Each number is 500 + 25 x the weight over its row's rms, rounded and kept within 0 to 999. Layers, rows and columns count from 0. Numbers have three digits each. The size before them is the row's rms in percent of the matrix's.

# layer 4 attention value, 256x192, rms 0.127, rows 250-255, columns 0-95
074:487476527489492511496491538499472518485474511552552531529483450511518517496559447450483496478481542466516476520492522523476485485466565509485485499522509488466479472527496495491487465529528483500514505468547541523462512482516496480444513472491528508477526476484473489487516506480491483493
080:509504520517457480473496498506480477532453492549496541506476486462501461502475511535517515500472539524518450498541528477496521519499508510497486483490443520515496459499490514533489543542497484498486501438513496485510512492503536477457509498483508518539487507498499480518555503466530518476
078:515494499491547520506513461479518498507523525521504501465493471485539484484489485457506453502503453488501486463491507512531503475483465502470441557516525477535511514472493497466483488480525439499501517544537506469483520492499509456512510504562483470507514500524533501536490525533470510513
078:486489474478476535492517523458520523510540483509439555509471478499473514505549503509498535502511521480494500492502500499477518523521513517536484465488509518505507500504467507536534485504513512517484521487504471513503472475501527499493526484430533533513492470481527468466484481510478507508
073:511518467501478470486428511438534505505544493531526472534491508507494480482496477506496492478496487512528502543512505487533511502523434500515530486502505519523442505492522530506521503513495464502502490535494480486526474485484528469516510496520479529480490519501498476484497511539520505512
084:484449521493466499529506508517532510502459477515454490520505486511490453489514415478506471502523527499526448510518510509490525483474506504557499525499468481512503491498480495539484499485527494515529520502532492482506525501462513497460496515469521497512495471465514472548484515537495508501
# layer 4 attention output (transposed), 256x192, rms 0.117, rows 250-255, columns 0-95
086:520471464515521500477501510532555503512509506536492510514500512482493465489479484483515482496494517500485495493467497532483527529539492489454536486516466466492477484499513479492466507515492494511498477543468472499497546511470519498522527474505524453493471521493498493483537475499527478508
096:485544526484477499536558517488467507523481516474491504483510531533499486525542526513528487512451543517522498501509489544512484508471487482505504520522495490487498547485497512492482507527487454474547493526468470505473506510488525524504521497458486487507507522527523486493481516491496473521
083:493506526475516495523488512478515524520498494529473529474517469460463486474442499504511523471516479462516526499499483423509521486507534512505493515465520527500503474516507486486502484492531515517512486490468502526485470522507574510547510500514498530514537506536452487492500486543514478486
093:471469520434496501510509522507511489493507511478495488519502471541474495513475498484511496525509436529482483507537501525498457545538477530476510451505529500501528553489479514503495492470500524449506485506472490485447521559476499485512521495508500533504467473518484459539546505486502517470
085:503550513505490520478500472479499523478477509512520500492486479513507509493502494478486489473521505508477455507494469480469512491480554500503515493507527515503551481512485506456507456530518501482486508489533465469488486539522514470458488503484531501504508553488495449474469520467490522530
091:539521498475463468486490468497506508534505519499467497468449529546472487541544555528486520488521487500510541483457501470503494499526496485489522473479485500523499512483521495512515489506523512511476472472482499526511486530519513475504484451433507482513502519495482500471480515519496472513
# layer 4 MLP gate, 768x192, rms 0.131, rows 0-44, columns 0-95
107:527506472513458490489508481487548494513485519506539514487546476515528485496566488485487545468491502491506502474529461501520553507520493513513542481521508478486505477524474495524487491525547456480524494507471494434476521473490458499550493498521458493480521527533469465468507482521530486451
106:467492515532496473459517497463552527531498534511486514515491495478490524465500524475511522523558531515510499481475480487487480508483500507507467549541484484469490520489497467488502505459483512509476432482536518440480519467511509517480467488476510494497476521502473441528479525484490511500
108:541509499487456456457533494552549427478473528523543537491508506563511479554518480502455501504501502545518531464474552480546511515492485451501479533494524515487487484529518488452493518476496478545451451535508485482487510518523479481548482459519489461543522490522516499472521480512511515502
098:508517481485480517503473530495494496505520535485567476485488498482500526456534503555504507541570519502496499461509466492522494456458477527473481561511527503527520489488530475506527554483511500483503506497534500527507514510498486511502534491525512514499508487529475524457512511480527502486
102:486477530526515492479505511507513489467507504490468496558511499471493528507540470500494456459484460520492451496518494504502528517506489544497523518451513516489480473489508539531521505506538524529491491496501495509498491517473542473511477502498531495574464486442497457519482522542486483480
101:523554493468477512502529490524539568491429481478543490506477505481498483525553512492477457455482479529473475481502537492478530489495503502498455490506469485469523533502459475477473524524490484461540478487509472492509501546494532458516417489496500479486506546478533465528448514504484522510
090:498544527448528530497531502508535479548512538447517481522509543505488473481462518514486534509524466511476529479489527483467472512478517485481471510487496454488472459480501500522484491540476496532508499496520515488516482527487511478501491509497505488528458528476481440485501490483500501485
107:499473508494504532545558510466487509501519468482481497495506463516494489533490491487437476518492533490483492508475499494510456515481504454515497508485527518522521456538503514528507498532496470538498502504521446519519484497515479509556502530461528492464485538489476467504492481517506438518
099:515454508537473480512542516489556474495497479449523506531515473495505468484551514505475471486481525469511479470526481477490483479467496523517533489544479487523477506528494515509472530472516504530466488493511478500484522509512519529514526495499500486499525504526477497474454487475450415559
096:479520518498504450524488490513436523542507518508498493472474489549485470510501490506472556466537496487505496525486498495520503484503495491484490536541527463494504469465537458462438521534472542536485526512490512509533483503530524489494489523505496486504515483514489514509488503493541528497
100:440507489527519474529509513493518509500503501490478503494501499543457497514485476516527460498548485459489480501510501451475527489484513478483507525514536502525509496524469521514472556494516465509473483522475524510471487507436520508499494521462523504479485556475497472524490531519463517489
098:544524490499496491520486471468521503480506508486534505467544480508542459488473467517499534483528515519545492516462563528513531517514486533506513587489498509487465497447503485526460490534533501510511479478522517509532458531524545484534502530523504492537516486475514508524508514485528497509
095:497448537464508505498495502529472530507523520518484491553562482455481507495479450483498528497504504540521566533499545533465467522493492468523484527503531487500522518481515536475496481517517475505542475492465515560529533501472479528505523496538491486512553513504499492504478486502507494474
099:469531503477471454498551513536515507490513504521483507504499488456482486478528556501438506569523486486454507517465474517513521530474489499521501505550472455442503501493479461457473488522535511523510508541530466480499524463480473477440531472498498481523506455527518523482475485510532480539
096:556500487464525499528507491503494479540466521525489498508503476530498511544508485515526506527538454480508487473521492487516477498495477490526457507519506477495498492484482512531476484509494510530466479455440492571566496538533504506507494495458477496504495526517498504511501479459436506495
093:476498519476499535461520461496498486487479505536509447467498497475489521502473489521483514488451493515514499463521493449509480518509504473486549505504448480486485493519484471482542485520521448505522516476477508513477537476486529519497493475455506505499491541512499492519521495476540543497
096:517484468466485467459487466505491500488485525522503542507531486500520466481509470502494466462516535480460485532485536486512526492521488421469482506471468507510507481497485524524516581485485530505499493492478511512493506536529445465512470498486478428484503511464536495477508481510493530460
093:526473497534486517455516497503467461502466517493505521478477496505513547504508469505469485496479520477531474508517508531472521524506518496499455500469505478520482495490510535553525523489488501552502519467466532501545541553483495470494466527474497528530519513499471489494536474500507503445
106:512427509499498499468499466447491454571482489521472516512488481563513539482542495505533489526505480520521524487518504507450475500479500479521489528468544522484541510520494482508472457537513481512496521498486531518477516514479473494546497472530423506494476532494505484503508514509507494484
103:521476488492548492500502490469463459505541451465551506510489518508488491520499505474492477501519513511455505520481505520512465531522461470521452509501507501478490450498477492522451552508515509484448503470463503498506536518481468478481506525523513486462504525502516479497497502512502514488
086:503443513482557489469486490471498495466536501527493508502481494507450472478552508514441529503507523505479478472500446487518494554462511496467471487480565516494497489501502498465479503510479479472452509509533541487488494503519489502502494491482477503521482530512518519524441515542480511469
101:527502509477470507482495502476476525496467508487507498506513541487465493539443472533465474503500497493482501519514495491504521498480520494482506489482526468441488494479485479490511486507572477494441464478510515488499556492529484543520496514535463441540487463503518554478540496482455530514
089:530511498525507511483498509541476538520502532501488508523499480475493500490476508485507520508478499507509490498456491546503493526528504525511531524493488458519501503527507522466455523517471513515468534519488498501490545545501469464519527526493548476504529495492500460504531450523482511518
101:520542467475527513515507514550489513508465492496574461485516483474536491497474461482484499490525475493453515456497470482491488472522468478507533514490499469506479531542472462466485501486489475473497510540528487491532509475499515513538488502500474488526472485521514498469480504583528510493
094:512496461511498494465512490491469495480490516482519511532524545462483518544529507473480509487454568528533501527490497485506500499456516482510479527485518526543522525469516539493508510543539501532514507528511484484480483528510512484501510517487533540531507543458493550531456521516487500511
090:531495493492535498522531483482499519529519502493508507496483457490543493555491502539488518489526510515426498503477513484477546486480529489514496493504512474518503441504460489485530487511504514498506468513505524485529501463479543478483504561507523533454488500465510478498521513531493508536
106:498524512469492533479509529430485524568486515527515532464493486499542463507531466557510432497487508444473484477493496507510505490470522522483469492514527499471483446519530450489523519536519474472466510504517468491517519505542506473502519548475464545485498463490473519482462529495498541497
107:510485503509501482486555517541508452547510515478518455502504486476469551476518469518530504529537552471481463515514501494508528517510510533478518514474485534507484504510482458493498508526504474465482470478519466498492493503457511516520450532515499487498560513461527476492496468482519529488
101:477494495455529481555496473527510494519494518520476562518492501521509486507552520504519498488529515503492519488576510497528476488503545486508508510510531534517545444471485536507501501521493487517485503507469453514509510496453504482481545489532469523546495489520471458540527526527485463491
099:478483471535516483521500507463508522491498477485484518525474518495494537476503518513510489460488526472461529495521459450463481540515455511484550520493498526527485528509493525484477509494515496487531467508495474523476512492484484472467515532524498525532497517519474527519501556537497480516
091:538500515516509490495588522520476525510517482465469517486463533486460485494526481541521534472475483486479464497490432442544460519514489494473506515486488446520500461482478550476536500530479496515513508479496499486488470425516489510556473535494517521491492475500514503503492474490500461503
096:499520483523532516491507561520477481517487485541564472476502503527501497478515480497501534472490445513500499479505522505497517514512475472435512484505477474551477480495471525503474503565451490504466490513500511575428512504472487490524431481469497499461545527482517547504490475471477489463
103:478488522470470514525491550515538551534551495528512534498510483509495488496491454477477518585505537479487518506498503523511516460517502489505529474547466469502480507543509482504500502550527481501494494471462499501465545509474473541500484524511467490475533520496503533514538484484461529531
098:512519480492491499508519501527543549514509452509478528490499511465510525496473511517472490482514501458471492451468501567518420522502502463492450547516524464470511496496512510500545496513508504518517460556483472471509527520513495491508512526530519510508490482473467488480499484495541476498
096:504541505526494499517477515515544530548492470476557481502515498493489538484531499468500505499521476508512515448476529505509520472506498509475467508483520486466457496501497480499550550513461522499545477515528509486502503511466493485522475513522514478496542527540469508480491469476492468531
097:466526507480492469533505514506475481490501508488523504475479476492517487473518530514494487539546492447513545463469483506499503500479570478470531481515487468519519509528509492476516521485490481516487488514470562474519505462560520504466477452483504485526477497531496491462544489508493541461
098:530467476461501543468512504511530496465451510448472499535541473498498510501495518482478503507517529477502511542524495529544493465482514498515499464492501508532531501469544516510496491513488445514538507458542465526486512501506497461508509477476469499537537462549490502493488520506516456516
095:494520489522551499475526503531521531541545553529489483490545532464491504511488510528516482465470516493513513541486458516526482502511483504459525504514500516475480506503474506465461496495529485507492534514539519499501507468527523465516505544530517497510505501520499469448500497538454525514
108:492499513491517517495487518490506508518562523489507523507506519494521517497491474529477509485476501522501488486498499532505541523484534463508507491482511494499489505528510501505514561518455549494509470528474597472498467483494484522475508502482473460473505524509479480558481533486495526494
112:511516520485495493436527494455521470549491517488502528516479504533509503494512488501489493473489498556480523502528514484549513521520501531524482462503489509542485496505477526501485499498514492466449521527476491496481527494490457490506460505462514457494491519537530487470522547531491488461
095:490484492498513515450477494513461470490512488483528502517523554454513493480500558511538541462508442468529472473498490476489480522492528465504514484533537537476518484496531470508488478466470472488519490544536541490498506500531508514452498507499447465508508497503514477479556476559484514504
099:464507478492491483484509544480489471493495535536505495531472476487490501502532529534507480501489519501462484524474509454514485484478469499571502497507517502507479481488523455490513542521508500527531466489534506537478543485502498457522490528487518505500492512560530505501489484504480508520
108:489478513528476559535469472495529482500484467503506520471491466474523529514487493506430435525497512511527512513494458494489517516512510510477456499512511473503518495530522466475449530490498550528506493460489486498516527503516490515502471532480513473469491554465472478498474505494528502462
104:470525514472534511497475543461465505511495475450515476462515473498556477507495463521539525484510466470463528480474486458515550512504486500496524496503484502516479499518460487507518487496490502495514458477480449456510512540517514484521484510494478492498457510502509483473500497528527516451
101:462532452490485547505476539477534480541491479510506506487545511506549476507464535488473472518476485463493524456505492514520529473467489480506454481546485491512533499474540505442538501523529456544493490515512504503535508528497503484521510496474446487500507540456518474517482534528462506533
# layer 4 MLP up, 768x192, rms 0.129, rows 0-43, columns 0-95
109:518507502465484484465519503523449536474459505483493458527507512496474534491485500505458494490502490460477516525491491548532475509471472487513513482559527507458510510483511510460499518529517472504510519531534522521486524509505488499503534545498482491506463526524473513521461488539464452506
105:489506514464507484476458538508491542521509483488497488476500514520541496525495474483498473469514518507508505499480532516491470491472505473510517501514506482492504547542533505546507506534520462530507500493481487512498509482517477487483497526482449478505498524469491494549526499468505504479
113:536481497508499524514510488466501536455488518475489489528486489413512522526508474519535508495476457495512508468504540474529503477483519523534508456484499485553505498536502532511553493464503507461493556491501467513503527493519493512479501508453523486480485464521468510477501519470489454512
101:503500483514473453497491519517472487469469482504479493513469505548489477480496491477488486499509515479481520506480471503523497493489478494533510459512454502499507494519512490483510506516494551490519530497476518512501497490507496539511481473549473547505489525494517472502486515491491534562
095:525538460537470454464485506506484492509450472515494534538508517461526506497541515499542552477475467494494519494477486488525489526558501520516529505485477445491508512442501502489475477485509516521517510487495509479499487488431544530469474526487500504540481487542508458493501488459523504505
098:490480490546501474491523486544526503486496503520530492492520527523493553521446506519509539526523543486467499530508476488510502506452528469504480502518476509535486476510474525460524558445500510491487473513525535490511508511496474558554516510528479525478493518492491517499531525527521490501
097:554486483504494544494506515525492527462505511525478568512472561508564488470525485522501501464513525512555469518504508504454524512490477480502503515438531515461500458483468459504499511473538499502529528501480499508496475508490504489489501543486475522509506523515498522528450502516502480486
104:501482511504495548497477474487516477524484506525492511456515534479426562480515490526515540520491478516511495519515453502509561475498481475481494503476482520543498490506478519494518478509493495472489466507462520530496478484510492458523528483507425481524538484492487527492515420481494520465
098:509500478488511496500513532487459519517492505508485535518535505577500490465497502514467560491435524522505491535491484505459502523534540571529514484489478511477487519462485491493484518493514500473481473494508490475513522488514534452506503519528481527473526479481529527479511497489516500483
102:512485482484469496470477470468516514481514512491492488502513496509517512459508496495524513473516502499504517481481506488508469492490497521492555502459531528507496538453511530541510534449509509502459510451523495543512486458467503500500485468466513495550495540525538514542523498486466468495
092:523494462528468510512485495510534501509483489520496525485502510512500488478538522519474503530467500526522454500440466519510508463498563521507506487495474530509497522452441513485494481521489557496551522513563530484493512534583539489487484470521488519520495483507483504506507521504549477510
098:512481508524535506510501482437507517512526510504487518538486457514487529494490499521486506444525477473486491467549482510496468464501512527528498524496508511470537499491507459528476509535484462517508524476476495499500444514516542522469501471519502541495532445520464499509494501506495480494
092:540511499497482479491492511539553438474514476485522530505511495486506489487480514478487475501534455504467487476493490495502535467513526496500497483503499448482470523515479483485531509525521493474500479563479509515491457476509558471494489460430535513480511522510522481507530518493481490530
095:549500479431505520576491531491510469573518502504457447509495512519511535442501531508480509501509492507495493504513457509497443509503491500524484499508539497504451496495510495477538466505442530498519509473511541495495506469509483520490500483473557491539506494486478471507480494517483484475
101:475528493515473476500504513518530508516495462498460510481503514466461465494511487451530497479527474485475508445480473493551497488506510524502480474499523460494498550577515537438498509473498500483469473533522478473519456506515495469503479484497478503469516453504487508521498486502468523505
086:481498487472496509523538532544522461502517501485551506520479513514534511536516505500518505528481527487476538475497499482477511476486478497500505502491517507509495504527500495496576475504497496503496446470515494524459486493479507508521516499512461494516468468517512428495514506489485505522
092:518470462451491521475492449516512482513503546511498496513558542484516482490521494508548515459498479519483475527481513515505584530513506470509491513496485558491554471493455503457536530457485503521491470504509516482463478486522505521519493496522499506478530445490526465505530468495524529492
101:505491496526544518508499519501465500489481535447494509456500516518487541552482506487494480502461460466496517447562456533467509526512520452498493440475487518488533509486531483518499526491490501527480512436506498502526499522538523509436437532506524529523530489481481540495510505527495533460
111:508515478476487496498517498517527508447499491475544487493505498487490454499506513525479530473487474486508477506514463538534541519537516455476536517522505494513483516482487496521474500542555527451532485536505492448534502494502507523529478517489512488532512520531530491505479559488520555458
099:513510535500505507546501540492476492547487455521486453504495503462487469537483477542471509502517508500459489486530481479506519490541517541488511499506522527510484492487462516526513506494529508510480435507489505498501511506493498518561512447541497518489526554507498483486476454556469493518
090:486478515478494469504527474540515548507522524526537515473458488481487447554445543486533470530514475488501474499523498479516506489514464496501452511490526538475505510457482481467531485490496494515458533475494480493525497503525535523502499487497447541520515465549563491460442508529534510492
100:491470484517470476477490470491481473515524447540476499447488502494500546516479456524532514494502531529503511491487539506467474528532515496467490481500492475475517505450534524546511484487457502495454479510499512502504482535482487467506522534489536498482475487513504474526541469471511491539
087:517519522540528527468550517530463503511504522498488501548460500478457472560491514471467507512478526460499466502487482514497513501460495513541484529453509511501482494520548522500476519513461478509504530520503488518491529477475473514469515472502525518502482517505483484490537462484452520484
101:483509517476495470498510474487549485544479549479493476502484489553489521506545500489529453477487506515540492522493489497473547494496534522473507489543523524486549490487502496539539502498510520533479541502496497503500497471482521472508474505501512494520511520498488514476496543437479483508
100:507521484522512518439506473496468482523511545513538506538502553518498542532522493508504514532473513557504511508495472506512483445518487490483475465489489486508467465502526474502497506475485482540526530458496496546503469515534551497517481510472493538510471513480498539487487492453472508541
091:459493509521526500480521482511490491469501489473517513500482509517519490534504503520543504457519481487540525506510519505526522506500542467530483455551494458493513513485558499474504473493473493464498536483520481469478518515453514482533505490506500522489525546492496486471464424498502509528
105:489512489497454501461486470501513484494484492449506513509515500529514516463480506484482509479487511529530552488509521555483489499517524491496501487533487529499491495471533507494483447467474461467517531526493500508471494474505511506539514480484508494548491517482461459506469505547531525518
102:509504495475493509531526493514527474509469540555423533494504494515506531511515490476471502489500495549500530505512430526489505529471536545457522530484480504491486485494489507509487506518489534510499514522508496476519476477506517478476493497542517527530511506533518455531500558446537467474
100:486487505535524525512509469506503503531515496500451498494484449485490442503480473480513506457532533517528518523518526481524535554549478519526526449527477493512475483481523497534508503536489512498484521478468473520561519500444507532496533469498509500502522465503504502483515493503473494501
101:499533462485520535468470463502516458517538455471530526545494543505509518528450537533502533507481537576471517496490492447512532466479460465507523500494469494511486501476492517505470526488493491535565499441494477448530549511525472499507498491494515471514470469496477495460482512503460491533
095:481469491454483539409454489510479502528469491500541516471526476506470464511517474511519500499480519447503514453467490504504483485490465540493498532495511507478490537522515571537479477496479497545550466473477541468495490544461481514484532493500519491514483493473505475507509514507456489494
096:485478522476499486473500524511504511527494500487537492488536479453535509494505491487493448473497508491454479446520462544494529467490472491485484459541508491452563467466435473473487499502459511511510512494508477489509473494463493541537530513499489522529467485480545521471506469486520506479
103:465472496534534479489494483519423531507466515492495464534487517512544527493506503512513455498524476502495536508477520512518502491479509507504511462471521561539513512511549503493525501507492493448484472496531491506461510482515521510466529503503531510510463507515460483502482495503537491476
095:511483485480485519495520465520501476496527506521526503521500494480527485453483511515502481510503503557494518498455507518505535488512529522518507511467511524532461550516482460508534491521492507498484535479490507489566508519478493501452472504458594538514481526537512521524510495533473499489
095:464495483469466507523493518506487476455469463495476535489482549513436505546534464471535474500505519508496531502515508485459479446476513506496525461511461495477493508501472481485571511520511487475502512485511519494524466519496496508508485543483511497462508420512485483476518501498468532500
106:532465489469466520476498506520478534502476472520512529529459501480492513500490511484481501503443517507500456523513524494483509462498491467532469493480531558476468505509515490478428500457520532455516479513511515529475507512511471487517496498516489464499482495499501499505478531491470485473
094:500479510469477487495483532505527497489497523499481511505494504501425509482466500511498470473493510499498538523497531556460479478539479502571492489511481520494503531444463510521495518496459475530515500504470494551490486525526528479487478519496487468495464478498543495486504480526500469501
096:501486482486518492528487488524565533485533494512545482512503508520480480517564505500470485480515482540496543519485563511486499529513543493531516490506491428491511513457520500486526530448538465480481512486500496459531519483520563515480494506544498502485443496501494512482481537493480516466
103:477497532546533487505484501469515478477515537520436513525551501504528526461487484450528506513511487454484561467468487538540501449502479498522494520535499508475484481562512480463467517470507507521530498534483514542508511504452530517494504540465509523499488508506489491489490466448448509510
104:481471508442484524513532486499513492469540506498515462481502476499527516487507531497470477521470500508495557496485476518495471516487478514551488502514497425523494515497551447450466506497483518500482552509507541479519482494524523452495506535500476508506505494498513525445488492508480461505
097:515514532516466537480487510517519524511513499500484488500552501535539503505502466486522506502511497507469562495492495499464556503485514512465449504527500495532499538525495519502508515458498550540499492499545515511543507526522495478482471496404551482480513506527493490548521524495529547506
098:499504468533481518520535484487499544530501476503490550510486515478512525457465510476584497517470539503530508488522487544500551497526488525457550522447513539512523477471494493519524532485459544491490484530512483519482471538485508558535513491526523520492499485474485470495480484517521507484
102:435502535468522492512513440495512499504526490520534458517497497468524494528494483521502480483514498534508489534529471500525499487467504485507509539546514506498480478493475444485561521497483489528498488477448493510474498471509456527513529475531512525494510505496490473511532499495519461497
107:479499480479518516456476464512491521482505476500490483511512526509529504467483488479462499438442470461483523461489507449487517475518506517525496490493516508478500531531511577491527484542491500463551497523493517509505508514538487509519534509470461472451482502456507535501487486499470494489
# layer 4 MLP down (transposed), 768x192, rms 0.119, rows 0-43, columns 0-95
099:476486546503489517501507468477512482513480511535526564523520532489523506500448525466502483552515518496473445533514481473475469478500480471480504510468523510476479467509511506488529438505486557452472473485498490471498461497488502505469509452522475503544508540545479488454471493485490514519
097:519560498503493537446464502482496482507540475481518485491518512533470532521502475538539506492516489494547525504452438498478525459480509476501441478545508538475507483526546493508500480482466487500484541459493497496439489518497532511507471508482528495497503474459486476522542478483527493535
103:501467507467501460511533481524526487552486521476536489503526494491545522515502494517459540526505472485551524507480519495505476497505508495483543547526505496480503511521506444456496540548508464477501476511513489512539485478550508473512549520514490500467557511556531506496491542485505484514
094:495519500480514490503483501523515506501416470498483563533468487509463458465455530490475492488493527535476470480506480522484532575557509476506504451515514543552499496546488506506485511490499512513483472549473484500557514504485482539505515509519471499507496512517508505487494522507499504429
092:496477472443491474491486472490490511448481533471523518530507510492450495491531494490501512513484468471493516507498473475521503465525516485517479512487489516508529515524529451486501502491509475477547490432492534483473490528548501539444524519501487494493509543506504481498519487506517493504
097:503524500490489478523506497488496501551511501470505542507498503426459505474489454510457489513491496476480453446505506503489476568488506529516482484496522481531508520505533550478459523541500500454516527499499508481506505476486493519468548475549477543488507499546487454495484498506476522481
097:512487454567525527514502481535504489487501525509473551510451543524471503487475500511541474534513493492526515467505499488503531518462446474460482495509450504479492523510549562498481450524509532522526531506481504512545514459507526505469559561487511498515515488481500493498502469481473448477
101:509496507514521523517528473525515488524476483504519510509516519520471475500460482480535460473514503493497452500498511525508515562533514481519483500450477468457560508505493477524475496533484510502500512505431488507496490512531472521429491466501502518453495490480528515584523491523517489509
099:538481515466506473466452468511571505488477478542525488511496495515497512527486516458492501468489460473481564499483470510539487490481509505466521507531469529512506521493547508522517478520489472501499465479532477492504501486526514524482516512471509497484528500511462494499490532509522534507
100:514489525514522494511500484484542502538480525496526520442532506510490519508525497555531524521506498515521504511545469479460475484493470483495571517493445536503507517499527530482555501510500503488534480512493475485476511505484520513475520506492538506501504535488500473527519505484468513509
101:489520501492518471519494476517496486454467480529492504516506450490506466504506537472478493587481522507476497482477499456499505497452472498473458512488544517507502459520489501492546466486489512510494513499503471486425481501523484489468507490522485457532525457532501489507533518515486499486
100:504495470504523516476519498467466496518471513495446526520490503521497481490490503509491539478451480452487492496521459501492486488553548482483534474504491508517537538507499514474495438505520501534526477491532500498501467484519510440531489482507515499515495536500487490492506476479540484505
098:500464505516487522459488485512505504498501517507482510472453503479513528486488520443518498543479490530473456522507489490454537544522511516523546532501453548492488500474496504486496523490471536523496510519493489508462551516512488489494507545491497471473538467518469533523484516515493511515
101:493480474452498521479490535505538537508477546495515442495532519456526517519553462506538499449556464505494506477482529523532521477475523511512499514451527483529495453458504473467499535475519508536517479465489455490499510472533479508511518485522500518465456524496530491507488490500510457473
094:540471536527489473465491472488515510521504458544513480500507501462467505492496512471531510456522480520503439546535545507508526526511511500518483501548484544496521484501456485563525534476517538494516539557497562514484513533522493517497493549500507491482519524498506493502503520526521506544
092:495509443485508445488484482483524546510558508482530505506493520481476493490514478504483538511470513538502548501503448457489500511491474491523513533505485525527498498507494487492505480471480488497483505482516492532501502476532514545491503511506517494478474475471493505496537461473481513537
099:482478472475508507532542488509493494505499484497517456523485501475495522532476509489504496515530499478526512471495490507497520461506502492496555506530502535509532463521495490525460483487478519497471470459492517528500514544515513522494493520525553489550504483489486504485534524560505480498
090:510473499476502525479460519492521512490499516488528470508527494500500547513550469515486518529492489498490510530465487489494515513518558457483501486439484524512509517486493532519518498538482511449516518505537496479537502515521520528478500463550552538511521538499482486526486510465528542501
099:463510500490503529507530444480508478486499529435497553525557544464465531556482487490505475495498570523497507526482446468525480510481484502516497532498520533486527468493489470493469490483455489468484520497468480449490528526495483497458515524491473512511488490509482520522495520490463508479
099:482496483517464420493445514505546494486486510541491511514505499508523507516481514488506497454471515515509509521464475490470513467466539499482468566478458488504471555510452515499506504501518479526463499520519482535490492470530481490504500502514520465498514487493489485508521526494524504526
118:487504508506495507519531450522522505496539529513507521435494494495495525505431474468549457508486477504519544505483475523471549466508488479515475512489482519498483502486493531552520489502482510446478464497481518477523495516513495525473533492503443513532558474504483488476526460479512475526
095:519469495509490522537514485461450501517476553521505486505524510517511463529564563492436485543507475490515530502536530500495508496453495526564524499529507499461500476491501497501474508510517491525549500490508528468536543533496477497527477501491501481452518509520517508478485493519472487490
094:506512501486507504495506508461548463505514485481517521463501525503526482514522473502515544490557517536552458531453474509479482485506508499519467529505496511488507493521470518489489473460503470454496479510511527477465471518472517512483513510478505480495483543504514538455524452531506487572
105:499481524478456528501504508533471514500513516465530522498482508527487526490492474489466485506469538505513521425513515504497555506475506487518469549524504486470484480477493443525473525493459486483483516550483458504543482490545501510540499481516503486526476518492548459485509542547514497487
098:500532476536514467509511459536468532489517518484491470503528473516480543508498522517500520500468515548485497515465478521503537527510511530490506479495499512426494505494487486463543487485519510502522422526455514530508470481503523506497496512515481519517504444501498496528514527513500469516
094:487485511477490496506509479458502467502518507542498507526498462529498475484473504469520558536499505499534489468472477521498497501499501509517509515441493571517536487474525546527481437479502480545514504471496538528480507475511457460495492475480483485586512466517496513485526461522500489522
100:483510532509496510503502479465519464487463497536507505537505501515442473519489510465465470522539460498491531502519499527519499514491539480478459510512531492502505490483494492472510527483486521508448488489543465534539498516445537519461532482525463495456506501479527491499468493492517513478
098:552523483498480495502493479516501519484464506471487512493508539546541488532494492467514465478467452477519514529531486479513483524492556479503499491459466519492487458470538465516458555449476494541480526490491499574463491517505497497493504481494483512519443446455518478491498508538547494494
103:558496503473471499493467514483481490575514517491501577542532477513479473506481520504483520498478497507515508481535501498485488498500501487494495527537501477472459515567517543536498501474513492480518514501453513480449469500491456498467489481473476502531496525484498480493454564469491483490
097:484524519478492502475476482502492458577504502498473518467556485527514482503494471489556493542501488469482518475490475483489568441485513474510521528486518528471522484531437500478504503476512513455502523499501483468506533510511471471552508509479485479476456456490496469518497502526508510527
094:490552451501453511512501468457525502476483522516494443504458476467491466484495497533446518477469513530519514526491473502495491514467513495475534497496487507496456478544480505515522477509472511514462523500484509504561529514481520492498542477492499496495488486504455477507478475497474516503
095:539477526474473495498529465492470504543458500497498434498553478456490451506481475548497447515538500502500483528471488496495500514521496453485521514470511488503510497465474540542510511544517497496534473486518524482460487530525454489485519477526509492515513496512499475492500473515499532458
091:503472493485538502466467502524496438478551523477471487540492492509489518495499494505472507499498543473502503483511502535514491566507500530442472529542510473518528470502498479491490498497519527477542492498509496506489546501507538495493493462489512489478455481503526556507496511455496526488
098:497491500490507492511473522545503509483493513537487490460504493495487510514510515486482460493514494491490470549485538533496469469520491552502523536515474471500523530467460505470466509491502466521529532534481529520500504431501489554468528496479490513476480466472486482499522540472476487523
098:510480507519452485534479521532462474470526539461512543513512488508435460524518489485487496509470477471508528499512511488462502488518483498505517508528480516458556483532476495481489524515519510528514506504480499485579511496457523448509466523520528480490562488495528515520499523466435521508
102:478553500473476500506526541487510532494480506531450557502468482529522511534451494503475477494474486515512506564499498503516497505501481501547476496475547491482498488442499527483470435497520471519511501525514505466474489503528486485504442486477491539485480456509481500483508513481485518461
097:520515461500515527484561503522505466501473505508512454540499516486484496490483492540519487510515512511498481520525487459515494471509511484498508518517498470505518521494490488509491496506446554481483536525445485516538483493490527468525512479493510546523512459494504505436500571434521530486
097:464530551495496503523510500525509539491551534508490498501458509506494487482523503469499494521540538528506495534490502509512418523498501509491506465487493492492506505464522509523499507515476516501501533480480502508492501516457476479526496533539496496520517530551533475507558505535471486476
104:502519469530493546532471484456485504470492484523510503521475480513514455493499507492534494453518450529540509501488496477494507502506530464555467536492457488516551497513500501499557477515483524470466540538530518502510486492505524447524502530494477470490486461502495500474487462502456504492
104:490505491518469497497488502456516454443520526482476513496500495541517471498463498481496537480510500475500485479522493487494480456507488507528534501514496497557499518505505498483484509528472529554522452445542481518510516497496487540509525575503523490520499468516494481454517509534518458476
095:511515489507499525501492507463494498452510500490561483494536465506502479498479486537499478446493490442499513468491505485497494494504499522502541506502466484511499446530556498505508517490499502512501506518490487489524501520517489501499490497519484490480472489469460460459503516481503501457
094:504497568509507479496493529481488503520521528457480518524537493480491483504496481475470505477525517530501515481490447491495499473492484460444534514495540512504449488500499535450482511479505463513522463498497560528543504495512483546511494508506533501560523519494483498494470504508507510474
098:506492478474503524475496490516503517464557501496492564471524535525506490521467468527497530490533568458486490468517466500442495472502443511460517473495496497453474514451478499493499494512509489527526496497542489474481507512503509497480537501510455496502537501510487495479532507491468477496
098:514505484479473519520543523509516502485500462510493493477552506530468539524519508555527521493512500529511573474507524479512534489475496537501548506495464454506476438479498496455533508502484511475521513485517462490481511528479540490513502496460512534522526495495565459514479449548510499507